config = dict(
    num_hidden_layers=16,
    hidden_size=256,
    num_attention_heads=2,
    num_key_value_heads=2,
    head_dim=128,
    intermediate_size=1280,
    vocab_size=8192,
    hidden_act='squared_relu',
    norm='rmsnorm',
    norm_place='pre',
    norm_eps=1e-05,
    positions='rope',
    rope_theta=524.0,
    rope_fraction=0.5,
    qk_norm=True,
    attn_scale=0.115,
    bias='none',
    tie_word_embeddings='early',
    parallel_block=False,
    extras=['some layers without attention', 'local attention windows', 'gated attention', 'value embeddings', 'hashed n-gram embeddings', 'an embedding shortcut', 'learned residual scales'],
    init='trunc',
    init_std_qkv=0.0224,
    init_std_o=0.0224,
    init_std_up=0.0224,
    init_std_down=0.01,
    optimizer='adamw',
    learning_rate=0.00124,
    beta1=0.9,
    beta2=0.99,
    weight_decay=0.2,
    lr_head=0.00525,
    warmup_steps=273,
    schedule='wsd',
    decay_fraction=0.449,
    decay_shape='linear',
    final_lr_fraction=0.1,
    batch_tokens=[32768, 65536, 131072],
    max_seq_len=2048,
    doc_mask=True,
    z_loss=0.0001,
    train_tokens=523600000,
    max_steps=7787,
    dataset='wikipedia_en',
)
Each number is 500 + 40 x the weight over its row's rms, rounded and kept within 0 to 999. Layers, rows and columns count from 0. Numbers have three digits each. The size before them is the row's rms in percent of the matrix's.

# q: layer 13 attention query, 256x256, rms 0.0673, rows 91-127, columns 0-127
# k: layer 13 attention key, 256x256, rms 0.0688, rows 91-127, columns 0-127
# v: layer 13 attention value, 256x256, rms 0.0736, rows 0-15, columns 0-127
# o: layer 13 attention output (transposed), 256x256, rms 0.0698, rows 0-14, columns 0-127
q91 129:511526451499458417493543497579467543479498515475463481441497521546519517467496477488481582547457503485532533426504420555528534491493484423522478493464528504529496559505534468537511547477452548503460559541554485476520554446499504545526488505563476546514516508530499517514562459529533503491525519490511444461419553453544505542516507418581542435501613513466457483588501578454506492563402
k91 135:377497445481548512565504517529462556479504494487454555500511525461519519485496532536413521528491514506416454415445497513473478490531381468465520558502489574486483547522566429513462489477435590488493522492542535490592584476475519474576546514472495484463452452487561497531555536517502517481480496534570451518407536498496562503479438451524541495388525478491468513527446563472495476528528
q92 131:540482507525494484478546490516509557467444519477494481508528488463493552546462570547455475462517457480475497445519448474565450468515534569527483510506494474548497519477599500473531461453385518471468474531501555574475460541452502567476483482480489599514488452515519479490519475481534467435411462462482465443469502449437556519510567509497562518547465482448468435476492495475454551501402
k92 143:549447515479529524539489455537557546513454465491486445501593454460499531486488536577478522481540470508587539508477499484543417466487446530472534469512583505534446531489551485447542546542408478446422473482476552523517517522532497583507448545501480572496501466523590500470435517526515500493486467490501465528452476500477537498509526499581511400533460503469435423530500510441410546537442
q93 112:484494549523518494518472487493484530535530451523532516538489472523511507524538522468505514487483542523429482527480463443570411530510482495515468496470553534484507512467461459513413531550421562545514499560569506505471460534525468465536579503521510456530491496490400526376485570545455459520392553476521472454490488532494452461465535528562486609547484475549585512444489522475474480513526
k93 130:473487572503501491562531547535524488495511487470537515510494440546507542486588462469466542461583572434566471458507536499537522516499503488531493508507530505485543543493499497510492547522497486441480504554504487518503401535558536503526506470515524500565506562443487522407565459520510563525390577575501446473573499454506520495461462569526455582564541499472577562530572421574496496485582
q94 121:488494513498501476525470434498525474494453519439545478517459501485463491514498487475483568497533396473539498488497507440524565490494466545520438517487548542557522471526501449520500490426451527477425446458523537494557468509523505478516512427543473563496443509423458511529535397459473462400515465470478491481469411480458520507577444468441543505411527452518457552439570567526492549477448
k94 135:570461488448500439483490493544611431459502506431505511482457509472503534464514521516478512539517469464587486475473431463483522469517434508474420482517521496497486493507520455447509484487576482480455477494469521523539526491537483458534419491537470523525491481507475522536449441460517473507505487466530491498443472512517483474546522505483544456455440397533453555439586514504511534505405
q95 120:538538480478465492477488438484534487526507498463527527409511482523524477535517527431501480503498469491455498518499487405442449586561501520552461559487465432495495498499465559523475531554488466495504525516496571500486442562437503480531518494552532438497412527469522500529448454476499478506486475569443546591549514482554441509541482519507489475484488540451540467551587462501442509501491
k95 131:509503532401447431453458502514490494520475495472466476457560517497564481481484481470516512533511480455435480489516503524482436601483528497538475523507451462540447440483511534484520577515525482483497583525499600532506425560475498467494472454537522499559445508495577524545451483444501444483520481533424495527513527456513453489594503544518501573503421556514568496521560563504555526516513
q96 122:481568532524492481498501483543465521552481601517511489511477489519375432560466463552508577507484442493524539496489508537453443569545485534541469564516460536534536558531437481463499589517539504471430516553517444490555449502509512547462526421533491514471561524508443525436489562493500511490558467570544505449550471451532518496599491482532529491501489467520490487435500573530539486493599
k96 129:474497462492530497505595477543510530494542576521467509527432488467469483489493514547468556496506514429529501443480536571545515508530503485496518564555479546468486506484469472465519504471612482468513494580482442495545436531490464483479563421496535524430539488501487531361491532437521487494526443574523441460508426503460445487521467476457530584496462479627459499489419505481581529452504
q97 130:497522487543489536508440498516488516517446453496469496420517496441526470514524498518526509493482472500473509498502442484516489551468465453495437529485543452476516536522571565515476531488476536458552469490504502499522511463501525510567492478520504453532581569528482502407549453570497523563516525467525471491542516446469475503519409533546519505534428575538530445524444436496512511547538
k97 139:456516542504450522472476513489443449457506557471500519456504519412556508483455485502539510460507458444435503498492486462467503550412527482495541518568506476412469493528568602493469491501485503485513512459508573474542371489500458494504533515537501447508490570521509500458584571529487580510509533511508497492534472491430543450532424532523544553493489491462547484518421484458535515513569
q98 117:546575523472464527451518513544539509482447487497520438403525430480536488490461484513450494486448551457520457506492517560536500559467496527500528470517590525566515539530522464508452497515477544472516487566543418488464514550438468568555492467501439481545458475486406550476527534504497494450456439492479535524473511451517477521476537502483404572615485531415533465448421470544528503561463
k98 144:485523555504495440520480421469529520522475542458475511465549510438572461538500429493458507462512481438507452485514520531517496555469466544501483507515534459553528559440514498497496540440510513443516396480501536465556527518509503542572468524532469515546491486493462501551601546530461524480468473479477562558480478504509604492509486498527496472594488537487493462497422466490480500564528
q99 126:514487533471534493505544521492521455470553506466510506472546534513510569475509494541499483482484466472478500540505538489477477467493562431431527562537555510454529499531583500550476518502496586433559486556421554511531511478535477491526441527551493536438498497474496527513490355527436520566507449493489426495565572481519467554507407434505571478525508476467539504522525438496528525491409
k99 133:504485532493480533492512553413500492537465537495447486510488507474556513487487521458550461476485496576493431541502574494466522468483488461525535518577473488459428447529592563412504553511519516473520472591442504455546521581536502521501455567470503487458501481452576483578511522484444507522534452462480473402502490485523466466494495438497533501546485459544587469520493517512514475587509
q100 125:528537536451545446491507455568504512535497489477516489494503547515485512470467502539453488505557459520414492597457554515497556483477523425487521539489531465521498496457576492490391369499434512445465514502460506475523485531481519514511463542477476522551544495496378536509451370542512535491514457446424470531543466516466442551539495463573531471464500458409497508494542494488483535510431
k100 138:526527475531506499460509536535485466547471557488448471515531467494526476534449497470474503507523476527535409538484500482517591535491495444479542481494490440471492450505587502456484470534437488494462478534520443439522588535490602560570472542498497523613580496537481516601444522587526524487526487477456480500473479528540483449572544453503508532485452494495568490477485501500515474546498
q101 122:473509509514515446542485506498502528537497563431496539555448485584506521486479537519428536481516485547420487530501516508561511472412571452530472508512572517483504510515437502487455488525453543493445482548418512506540535503425484568511461488469507483464508530505449507481494428472459480602474441524478485543446562485448480488538517420546478552496537521476506464522503483559472526548520
k101 132:549488527556472479518510538456447505509488551455502469537496507480492478531462503550505484472472556414521467495548486414514462530464455500543458479566566450490507579523515567499451535485462542455520443514490549498498522560424601515525497529477485418494507464510517526597502548515458507489441446515501547516524548462478498480513500429467469524508508505505555453525491459518432510524447
q102 137:452538459458469490530514568576547554470464528510492411486493454502502495448527493508574506531522541480503509539504557533551579401523507474496469487481504492478530533506488521543497430479513426565455535488490466513468490545500521492454487480536462469594502503426533472560441521466498483536415493452501461527525425430485513453491500523479460484552564499552479563509465503512505462482524
k102 098:480515540493521478549465494473581486518513492516478551501457521590481502480544519485480440419480534545490475505493476490475549465527471505568413451438471458487567499523479438557468444498497494630458553520541378533498495451484503500489470524499469520534524530420533424548554465472489489511533481478512533527530489487498479541473525477463573478519519509517503532478516545489535470500507
q103 146:538517498483484469501431474545490538513479536506498498484420521524495491494430555488566575460439479504522493505491475499478526574580570496480446458468566568511381498496548529486507513406541484498524502515530516519473508510540476536521551500494477501457488477466503505492545481430465484467496478549557552496477494591477492458530510457514559530446571432536562553511558558491519512480493
k103 163:463454453577527498432484422599475523489483471453559582524421539515476502504440523499495523476483482417507456489494481475479476496507498513444488552513550566526479493575542531536467418438502448519530527456505498488566513523449513570488429504474466478505508484479572536505459496435511523507485507552513556469479538574508488461573392457585589518506459486491555522419559520519483509501468
q104 130:528510545531483527438513561520469518500462486504538516515532453481497513536475554456539478497509493476488498605507525470547555574484515484633507485522359473522510465432518512468487540513445473488511536420546426426571531542494479522471519515445575559435512536491468512495458544497471504477467398561496466500573521496473525518456485463444507504470471417503498435466534465525523514438606
k104 140:546460555446498458470588499493460550503456490529446530498548513557522462540479522472524558506497485436490566557517538458489501483496514506551438445523466466541480501478477494529513472441460456525503515469472469441446499491503492490506487481558530493477576547497458562471437537463461447453474546470458466491589489505476553495425445486426486504521543522560524465496444414568537527517505
q105 128:459478520536507551488523480511553521515450508511508530520491511513488575448472492492543486437461495418506447444459492381561514468580533471488518487564471476480493474434473533503523456555562483576543488487466564487514534493489464534534469533476465410491473452547518518523473495537477452545487487455440562446563463544521533502345458558506566493472473466522495508445414539531506556528489
k105 143:512540552539469576502514514519514510572414538493458540515487452508483477479526471429502421499564484519539505562499502435541559521459525495544530557512510544456548484459496526530500516536437436517529489499505523508544487468457510622561483534577464465498436508464550514492425526512455504470496509503452514416504497498599515506461576497523469453496558518440439494522486593575490490427568
q106 135:496497442450434527485469471471532493508493537454406497493520514467511476531558509511523546448508445486523520477498494532587474556482473468400438558528478487485559512537515452559456424525454545504533537519533459535571548489503508571483486418570516466465497494430504505492465459489485469464471541547480379444500470539481525539522489546389560478521528505501505442471518452516520525496429
k106 148:518524509478499444510486468461566546520558518487403487463487405445515512483556498537502487419499501543530494488486490468550529487499452420552466520533537504476512542489489507509465486511476489550470586552515456469515523584515466516529492547495479508470442454443518423504465490449481503524524489475494433477453437551425489521563539513445631521603484553538509463596495503480541514503501
q107 138:512501572481486539442487498513429467555461493503455568465430554439464548554522464509502476494441511533495473513474540466525515507544399512487508533452435439487520494451507542500460459513480510486533479459557478471496525580543586497486454546525479522491442516477481478500489503487485529412524439468478530398509495485616483525522494512469510511491455534584525513452452556564487482447524
k107 149:535510548440504435465582469499500471475455577463517569501514532472473528505468514487500531438514478441524533491501522565494575479496510461454500423512455469447524449446496459475499403507428517489473463446562557505496485496539481476494492526566487497558484508451467474455503492446502446519510539490475525406440458483529556484479447568528460539514495516499520492425381550498489516515485
q108 122:468529489495450587453459494538536470491530433465527543500490515421525520504523465522522449487485474468551432457515558468521390581525556537548490520563570388521508504521564567421484467593442506528470510526480529535517478528436474485526513485421488471517582507482431459495506519521512441579422603489531471530464491440482446526524518566537472459500401513489472487452469434535472564511486
k108 138:530564532497452526452409517510472556501521513451487450482488478478549501550510451486498437519492529493545453509507496452536460506432558492575474546506539373481509560427467510492536596548431508464450502476477546487512353466494477469508528617529518523521473534460425479478495554572576498541522548517568447512429448527436482491566538527500492506453485481532527532486444456510545531457516
q109 123:503456497506532436486497510449500505479528466504508504469473474520472506480453518460529520439551353510496499465508463537538526484540478521512518510482535559441552532523554479535513487463419512479472480455515476540516541421547527508537540493536460485511549581515514529482567465433506425472424458455469471572578533463453509479545493468484505505523479488482486570496444610491591517438505
k109 134:480426540501522431451557482439531527454493486512556499500467509492495513489455524475497524480568421558488426484498481456476481498500449485455510495501522483447492527551544552495483442445547516478451443508441441553544510443466486450454503526461494477514511461533482560500550558437556491449512468485534447586593494456477508490517469491505515483536520469433547518509537521520473539486447
q110 124:482448525527486485452514462520517481551465512553415459481446552457454513487512501454491467442472515515438479434488455527469509420494476520458514465546502454513460508442522545617547487509485544522535541491473499506441444500485512507509446588504476515480475494533500552502537469525488543450490496472446545460523509557475545526483502486498479435525501469444536508522512574484492518494389
k110 138:473497456534549536487529429550563507538519482526523505487485464422455473538473473455454501420523471511441504506496517545520506444513493553487595499535553485481467419539548501523524491481439486516457469478510456530538502473490504514526492513480414498536524496514548485503489471608499490460531553494465508450495490517534549464546478496587442418519482514445520485513594578509456466445425
q111 104:482516503492492566448442478491497480525515489547548508494473473502521510567469492496503508505504479501560467557518488503507444490530460526529518476540523508472463486490407518495486564488468533520522500500519615480497512511532489491530472528507497474402514478496503558503563499512439525598546530551604554556527472469517518533521513539523555427494511454609530516534598510583509480570591
k111 107:497469478485465478494500537528527421525535503559481472482440556487505494538445507426509479513433514456556498498515520514501536482456556485515517484558528511508468430435419504481496583497505496473603526520477541494540458530498481511438486382504524517431494487433526549398527494442449500526462504555502556499517495446433456529535497545463508525504490497562475569521524497547536543586546
q112 127:492501524528542410497501505537559515503550493583562510454588509493483546441520523474496504473528530490485547506493555536562500454509546461508594570517553507469595505536587430552483474496450512430520500559397453542495562451535477467489483542574541574513440543534462462466530439510505549566476517522533487480510568423544470526498448467443502515561468444500536480539502445444499481445521
k112 133:468488557463483449536462447475497499539512514534492464483574474455536493455533519476543485485513596573473560569519582503472489466544492458552511493525499450501527487506546495506487478529584487452519475612354480488453570541530472448445486587534544537432471500552479490585581581479474515509493492485579488468509503442550525505497500494496532479459489452528583468517453512486467487540546
q113 124:523526503445489479491459514471559502413532500493591451439533457527536511458525450550488473456446474517497487440507559374440564498452496480424439509459492545552547489535546485458531414416528432493491483506474495588465472471476489444533529464462508521541516463514537481547495399488512489433476539489430551475470507421514467526544464493476483475521495490524445508509549480468430523496445
k113 135:526521514516476502497391495519508446504516500464549531460529454502511490490568460517571459509498474604481478509490491474469522460473540474460470512507423498462490434566539461427570497472536482470541487547481537564539530443518442472533469545522444521527471467566520480553508564493508463498450460481487525456432485484519483528531472490572502414473454463538456495435508568412428478482451
q114 138:512528502440526453496491513452491460508529454513614465514509432534547519503478479547495470510486528561458484460481549500506479511466491501463531447496443504502494496527440544453518459485507465508413504514516511537413482614487448528478513465482518555541504466476502512540441607450538497426474458524435555492458474458492549468507510482535506470538480456491477581514511510467545491526465
k114 148:501546433499529455525522497453501456547493479492542478529485472543505507546527487506481488559511455590491502484475511584503549515503563472463525459510503493485537453447399427460529555511523464486498445498589441576468579519480499531510510473489508594553509467443477450465497501456475439561429455502454524483517501482543500521489515519506509432559500502466495565440497528427453504462479
q115 124:562460445527494516465529554506498516473498455465419561453497511521496486507563595466516485503462517521529525485483479526493572510544473543405501548507458432541498506468606506521445522498560482471523394470539481486471584433502597468502542506489552481478482516466469539473426532505491520566485500531555477466488529530452481470540566489410469479478503572478507448535469474500497550464553
k115 149:561507523423474465441473470437490585495466503490544514470475536502515458464551537552542589488477617500463562519515524483566520544507517503414487532560526483500478539529649636560458445426422527543457500519480522428454494489520503479445507469444497452469494548511427498542467459529411445521503494470533474487500515548467541469537570479463525529467475573529428474542521500528605510479497
q116 143:525489518465508447548551425544433513453596457446498512492495584499475512447522443467449473515516471485502472558512475434478431398499512496477573573467451471480510442479449473459522481528472485524557421470504485444517510479516499471515524605443502473551512517529485506490509480510461501561500494426501515473493526513501502497397457464537523526488456538515453522529470553470564489484471
k116 159:539488470383428483504471535538401545476484458479453485483537565522493486489500493522511538533510531520539558528510495460482526460446518508458556510456426518502528451504510495492476469529474522518536437551496450510546500471483523520551532507484504529539500509547474486490498453576467503498511493461495477448525515442578515501400571472450405493475504483491506547465500466563550485523493
q117 122:410539514504526508545456523496453476534471537527501429476516482514476519423535489484472550446444454531527531468512475568487543454517473462446437566511438555526452461483466530492465473458420475503506593507492442487476558436497541479514480492545590451434527445563445496493481499493457505458513501541476427464524507528520491544531485513492469481524387493471518488406503556528466514505544
k117 133:515501476530507474443587496477522501517482536497533555476453470490495502499492508483455466443458486518525513485559504570492610518517447457467454563505500509513521479534485504484479509407442511476490644553454470528512503526463482387525514492473540520439526454476539493497495527504480497506516487465410434525464416519497496570575455496433478530527464516574522494498501497523445512508509
q118 134:444564468468521427514505428538458507578522523483561528520468495477510506495446478530453532530459458472519456478492528456521509572490560514577477518473498522490472460458542507380521452484510565449488543532563491485561511497461468571452523435505491536433491490532433471464492485573461473469488467517498473529491480537540540550579527496568496552421516444494454466483490528564450488480490
k118 145:492520513510520428456562523543464510557476512456501501496483462501520478513494480534470502558479489449539436443486502511508522493553508550505420509547527524459480581412483472414530496477557559429580507523526590441539547534456549505488529535493533521421458453521477530485385507511488500475438489472562519554541471497494538510492438499509508560442476452538507477465424501503413532483450
q119 139:487425469527443544466431523496509492541441516485476521531493507499512480457507480510547520462477509486531511412523421477549469495474471443423430445474557438446558509512547468574532531552493513478551534523483478490500539473506502528537463469572431480500504484458486490504458484567533446401494519436476527470529461557492589461466483522491525391508482521594513481424497476479460533574509
k119 142:535501499488502469528471482505545463488531544449515577518486434442502533477505440501508562375539478446537549504506441489511487526470543493523486492553525429411511496469515495504480516518455488495404517399556489505497504493504484546562490540577463439475491516376482457498482469556469507518497496503516561448449513525507556440521500474532584394554511481493479529520592536441528445489601
q120 133:507492490528476488530474537505476498513482502463487468494468517516506511546537522561511511496519501535535596465523421582605538506500535583460542473506475527496433473554501504478504468502491594574562495472573506506520513546514592514474491527449531473506542478457541487594544575472500491575558492533613420525456492521506522535478508459498487483540520467532488427587548515451551405515488
k120 143:463468442481484471593474528530511566494499434477477407516471472495471511484482529561501533503480504541491589472503521493560461472510455503478563486483538516519501515521437607498460476455447536559586494458571484515516499554448454500472493450431501517467493454500465512516491474531433550511528527450517458485497466511486466573512528468472519519512507530541506442531480503470506526506427
q121 116:498510519497514442542469590473476489479526523441554489579627457510493499439443469527490525544503513480465488492533472457508516433487462511620549468485517465454486520491452491450480515466521512520433552587473528435501476491559513506388419501557492553449582488488487437574534494539498429558506509483581463573527543484484495488550496514453510527569506419460460460500466476511443483503461
k121 141:450449533471518543592454543495564521517474484489474473518531511522512451495492478490529502571519503529476549516490540453485506462457487551536559509523503475448484554530457527449511495473526517461506494498503554463522466510529497504482421529601477534453546464561549433507510499525524508496435465545499504607469476509466504504488551470474479517600547378602443500517432483523447466482507
q122 122:453489446544515479562566457483437528526555546503514499498580534507515492466441492452491531421487475558593550447498476520443489420522526480512512508463542482506509485532537449465547418526508544534477522550514527479469505443460496558442523483510485495512475527468546476528553507451515483512492522552467477487558481539513459479482508413601518534517453491483497470548494580458539502476472
k122 122:398432403607538514530507505460441576491515487465533545502508536520503477487454500463443509505534493552596447506498493459477453405512406478545560579432486556505503522531434463519425471482522504487495519517523528472502510551426551530525530513485543475443487530445526509549489518509510558479455479489493458504453439496512485532516468470492483494567496462481587518490530534498439487480510
q123 131:503528552468470501484529537508500516535566519494557493564465475524449433496567473480456516504474554488524466511506495466491493524557416493543495603488535455542542454527479522562529532514530474437522539506524460403457496486551528531474478539534446520533578563531442542491517476489513531497501516455578545540482532512536472547466482468516469553497531564490439512425444532519423449536458
k123 141:488507456448512537474526490499535548435544505452529475479500502524464460466477505525500520486452558468519472431476467517550481515549427533523540540517412448529470548529547461502551488475526568470495498486549509526524516502547542493587531555592473508564548500480453499518536466509518511505536432527516552550467433576498517508476496442506471528511470440559512475487439489517560458560531
q124 134:440487523529521543570501478483468523461517497507448468488534460473484477512468494523463508494473516505438526410516515566475511615442477530470500527400542506480495524538513512508522515433462593369512478536501508498450502477529491477466518449489499498450461553528500450457492516536509503507527425539489536427472512523485494517513505481533467480464510534533591489619490449529503500439446
k124 144:504511470552484486559464505503471485479498459507415502506503494502450515493500501513490523485479495537372539491517498563409452550569482447467436528441500504439531528493502485512475542476504455477485446469526544519403509567528485428453503493437500414438493536473441523494573459458452518590487483455554568425531513483534480523493481524519536476482468485485571492550497470505437506552418
q125 125:474434492505484511560491493442540485467554536554475491556495481557541496518518536471438513451491506479471399470534514497523466468484483530512489516505527515526536408536534428487499510541504443543507526590587524438526529429465469475495497516528477520533433522485451494492530485514480458530461516544515472479511510525441564453516566521451473555561463519451484460477503529521476543486466
k125 121:517458520488491514591513465463593540478528455522574504506495538506514495511520466512503491494486512465475492496545502408503470522512472530596437528534572440596503514495504480494492529464503484469426472567519539479429490513467520444526456520552509488511489505534500498528542447539514509508391500540536463530501489488431603517565548499444483523573515537553490526555578478522480490410495
q126 106:467503505504475520496532445482478481483466522488453512461504486493543485441534497510517512506436493511486549470470487518532474485423511415437446525433523519528538523456527521468487491551494429474432511491456511570513503498480509478577513528555466521522450541535481506479418536515499394505484465528478410501501554510439463440509463498525513510476509550513456525485420438511535500432487
k126 092:487483530529510509516462610526477493478482525476480568482500549573564476434618464570469550418530529495525439486532524512458518491488493535521465548515521502469518508570537446497425545560499434456515474486586569474531432521533491476507515511524487488474447566470550450488522434499475552482453442527509450547502582529481499473483419526476522492533532441471483549512500458511508510474543
q127 121:523437536501492486557487458471460501478486496454532494499540550499517442472573526532461541513506547480514574551514528546483502522521552505453528578520521463489458450479458538551529556510549544504631443538474451415512487439520437511477562478551496497494502493473564465490489555535515533560676476535451450480493491662526493526475495446537468546488534483537584500597540408457490515481457
k127 130:448473475556492547570474533496368502478477449439538527520515424552494489492506505522500535505490557540457547518513551545527511482565503524530579573539459533491471480537496554508474540483546460548608476471517456451506509510514496588488569469499467461440520523485460437542458448507441552512560504472464468385559519572588489506539520476533518522532528496509605454573508481517497521503544
v0 093:539503522514453472446504492446512513546446480520513486491541508439439501530550491462512422572451556477504527506487477476536427489555469536547542459522474460541477506495420466460499520506524568504512539538472456546469488453487464472489468460556502496460479495579508541512513495535480510498506456537510540595541475505485474468474388561385419407633499476442442464518408492480460546413475
o0 099:549500505454575581544519474486490490500497503516464537476498444486516637473592533488462520467485461504499493519466464534527479523558518499416477513530501430553516560554461467558463507470500612528528584453489514525511473477507537489538551495501576462443539519494506572535533504476527500515461505471595480427510447492505521518574464556479489430467496524556530540560492602522562456486493
v1 120:507536555534662582496363560506472490482451498520451523494530549549628485487495487558407531537601463508467506549527479536512490492436479444430509502530499482471445482499534497419509544455472459570577495491522501471468510538457517507522499496483494509437515471472524510503475491512467491509559529540542469521516444569513482549544543499497435481542562454564511495596506480520540484438517
o1 097:511573566480516460474516492433547473490479568579561501526489456523486462541495538536464492510505505504582472492539487560487458478535478562535450463499546533465566431494460442493470529446480496512443508470525528501533496455460536567456543515541547497564479517493497548515550503510493426525521532545465520584576484533487466456528499509453498550545457453520463532508445581458484488543468
v2 119:483523506518471433448465509524465515522539516522472405487548494566519511498593465495545518491488500507488494497503483422491448493553500534462547508464466575516468456521544488524495505528513560493483440472455481491545498442527420508512503513527514546485529512540453435484497597474606502436452590509516507479559482555548499525474424477521470500528467528489493537465527489470450425398564
o2 097:537505508486569495524512491507517563462515522473465520501489508517531472454472539489484466505500515451588478564460529466462526514465478495578467515432468507561497571474435514532493536505475504536553446459570575461522489544516481508533537499532534511453491575506495469511489438486444586583492482454432519544472582431468495499530504521510492456507473549525466516507519562484516517569442
v3 142:504473484373528543611531453412458511547539553552508464516479464466481523494482507440531407524484490480475562518513474579517537480444523452479501506505503455453501506558531507561528571466608471519469524561459476491429507435509518454496490530446400516537465525479528508477550503485503455537529490476491523427567551500456489492544579456470537538491480502524469458415412478506506539543491
o3 101:523503444455526520456470582528465518563465485453509518568529503477472452517487485520532493466463480431457551525477588487534496426579550422500529471484491549503455489444479514496490479521537503462551476375475469421554453435528506536553471478510529463478471541560486562506418545476469585454520510512444562531482448525502492499487557480454485447475467551473498473461516444525413497508421
v4 091:480534465490516474545553421434459460488528571470557521501530497508527552497464515476558469458517437564523484542518492455469531523478521575593529476478500453488482484516530573482489529527515560493496566482499456513514527394477472424502497470482461512481473506466534525483497462501492472552523496454426458520503530512535527488519542422605550561494441510422530499484461506488518587524440
o4 099:441484475516484528445424521609550451534524525496470463504511500486467537476499504532513608476425569479469563489447492564452450512494498455481470563508477514496565515491513469459521521507460458420513513491502640451500522520437477508426478564481514489498470424480485461472483482547521555545453509516494474436501494505512517552487434579498452400505456487514478582591543503521512503499471
v5 109:444483518543517505499445533507498447493514512505406606505504518490541515476552483511464524499514528463468431494492518539441480493527459444480509467487495543482480485489460473448481465570474506459555546402523469511598548534566500566491516439499575456469566465481496531491514466494475527530545516502487521564450489526518479508452490516534460537506492456469564506564557412490531530503481
o5 101:471530580535514506552546437519453530474498473508471457564518527501473483515524580532480514426553528538517507528617490428513425577581462502527452564494523581469517524526482472530488445491541466518469459470474447549516553529522576444445527550509531553514568525459505474479506499500474508467489482483537500399513529532554510468547517446430504495475505549470474461504569476569484485478464
v6 084:509483535468553535607447440491487513536440516485545536543490465498536499506572508484528579539557488510526553514498491536402437483431435511470494526530468419510517568484466494511539483495449521514506549557517531546457489476474515479495419575464438409422491533499514567499468549490520438497499453484460508548468469492472547500551500524533551542498419491563514439479528577480540452530542
o6 097:471487433527568558488522458454425431488540509513440498490511467519509503481503473454482432501497465479371549475514470521580542478559525530452551444528519503527515501468438510479534547539614545511495459438510502492512514525465514539499553433469530524560522429526493455440486464525424540589530522608500519499532495539466459527461472525484538517525560459495516532505502569493503517603501
v7 108:526458492479536543553525435412473506504500550585546480530465477454512502496485510496481441597513477487497573524492496562473472509403522473448495498525486472465472517489526451496559533505593474570457528532512450464513404440485480451455474555512462548516466486536468509486495526489498464441491545460498510479562577492547482502520515496543508441531473493519391454438543621444496500613491
o7 102:438485570515615478488530507490453458564451481480501543508522562485517455507479507481471467435493469513465469525590506480443510495561543495523519535477509493503474477481541508491512473469562542545472477517535518524500538464507488522559478574431472496499520482460482504538535487533562479543556532515538557411520435514485531492465505504496571574462461514470531453599524472450548507479517
v8 110:523527472495427494530674474487548554480492484474562528502515491485425570525495500440547490538428553482531485463452517519512520524528513539502500586496471474568507496504463479505507425535448579433506512478457501510458463453473515447506469531519463502458514530494518527502455485557504492468419533540480464461484562423518484469508456544528470517479473568509492485466529506447591501564541
o8 098:502471466512506484523517520491493565492531454534536446457465510542498488506572490531551526562455551512453498500556494447482471506528527493470525459508540467483451550419452492475529460521449498472585440485556466473543461575501541521574428472518423466449533494539521502577609476505511521539475516511529513522491423512522503473496504499467495479598524564493396511540427524452502504451523
v9 088:500434489498473481513577484415525515452556503493518414512488473498395514501483480495463464514421537510449545525456505456575474539525517421490494510496451488494454531469475552529471503477532472516497427459540453540485524629472545484516480461476513523491452469544485497506464474495526547544515528521546546476504532458541510477464485491418492490465538506542501507535553526440439510564523
o9 101:490562535451538447425515570568565553490568533561463554529480521503527509490532526528449504495483518561497545543520527498484490538522506513471526521495505483508501459412440501516544466488515490535552513469425569526470474517556480472512538497528510445614511469508549489498502523525520528414531458502527492526398419518508513444519499489493511463475460569493502548470486499510462512556455
v10 106:499484462530517489607536446464601476502502492519495535532493449439539477520469516505507508489522408455566574475509529508423564518484532516496528472509538464538496550466463481501528503510515449506454556563456523489450540581529539454558451512484440459520531502465497544521520475486491480547466445500458452513410521493505531487515548464555513457495521517476509415538497548499568532492428
o10 100:470523485466507488485461493572479525457497487492536510467524511450534515463563571523498504525460496488535498471396457447514501487431575470517475455506502545514534507450430551510498447536499497523508460519493493504497475443559440462498504513601476531452511480531509482448476550505539469485524480470578526539519509545449541507473424591539595511577529507455524543465458405554551473540522
v11 099:530456474513499496509501440492467492551577553530573462555536462446413482484482509458543442514471518476488549612484507498557450550531487509455501459506505523499499491590471501502502494542621478548452536617472492541480559452449512513477534565514460513494484486585527505522498548502475459524518496496513490436476546521462523488593553459437504423519459539468506485412541563512413544466498
o11 099:495561462511501568475501503464474546527494510526477529504483554477544534555531544544426524513477469439542487456479573499381516491476432475500431471490494553484506590503529447528484557507465457524521469478503517478522483475495504549544469524481420534487517502475474493454517507482521499503482579503479475525532413509560501471437495490516470457405564446539448475546358512497548544570516
v12 089:543512491589535520472489557494488480488475497481505472507527468562456463517534512479401511506573472545480478550495498501495456497589501502428564422518484474477505491520499511507509455460603492496556532491482492575528490436572514564497435555570486503495510464479571536495458494465514505572543452566480522525515517562515519532478505453534461487502491519446542506481500480481527523517560
o12 099:479500456483531505453501460488516523476463517489477443463505518506474548469545577541573463485577534445552476501476485566570457537423484501532487552533537465487450555458492498443442583467531519465476460437499518496511590469556452495500473376535517489505520543440402427493521486524507480541429526512573452538439455487526486517530419490452512456498420482494474425454442479473427466499494
v13 108:470490516496576561512478528586543501489520489594508470517482568543528433487499518563431497547557503496467515458515497549444516424475494490434485477491584532499462536515511466533473535443566480534469503506533565465529440484510458508447501525539412545517455481521405516491468583439571495457469562514555543523577437552456498528548549453493566470537549466506377430509555521496428505506482
o13 098:442497536522486538481559519414455577487495534513533506446489542444516503459539504445510484478519496525470483560459539462520498523480446491478488532554473484471555543511477507520475564562494432489485541586424468472471487518452535488536483436501465495550528526490446557483534510538423548491489526399445534474449579467509448490424475551558484509492479505471536515479541550543519524473459
v14 130:535447510397449549509570444492482527502530539523487438522460448463460477499461495489415500534477499523502563526492494690535484558442477448449475502502453502462491495546619514538514453501502545564461553510555452495539474470491568472442478534497413526500470486501519492507478549462520474436577490490558550503546581500498472481556516535464498523480485523546493526424564521465548523533451
o14 101:486509476549482494430498518520456543574441445518556545461494466488498488521550487538592454507479493505557505488557425420515486471505628476539482514501491506462538514494536540537489496546483502404486466526502523485475499473493465532554534513427511482540485526576523474538517484495447541505458498434511517483512536537475460524509525417457494461604448525495587523511476531554502465497514
v15 113:525442491380467498635614486515530541447501501501530435508496455464478496512498498481552543524473498442545557528490504484524603463455502477501515546503497503512498500477464538541541490454550458457545436529496550461500467548529476522519509577497428493525433540471545492493485518556493492488534472482498457458486583451502518484444519457523578495479472537529452455506521462533449535559552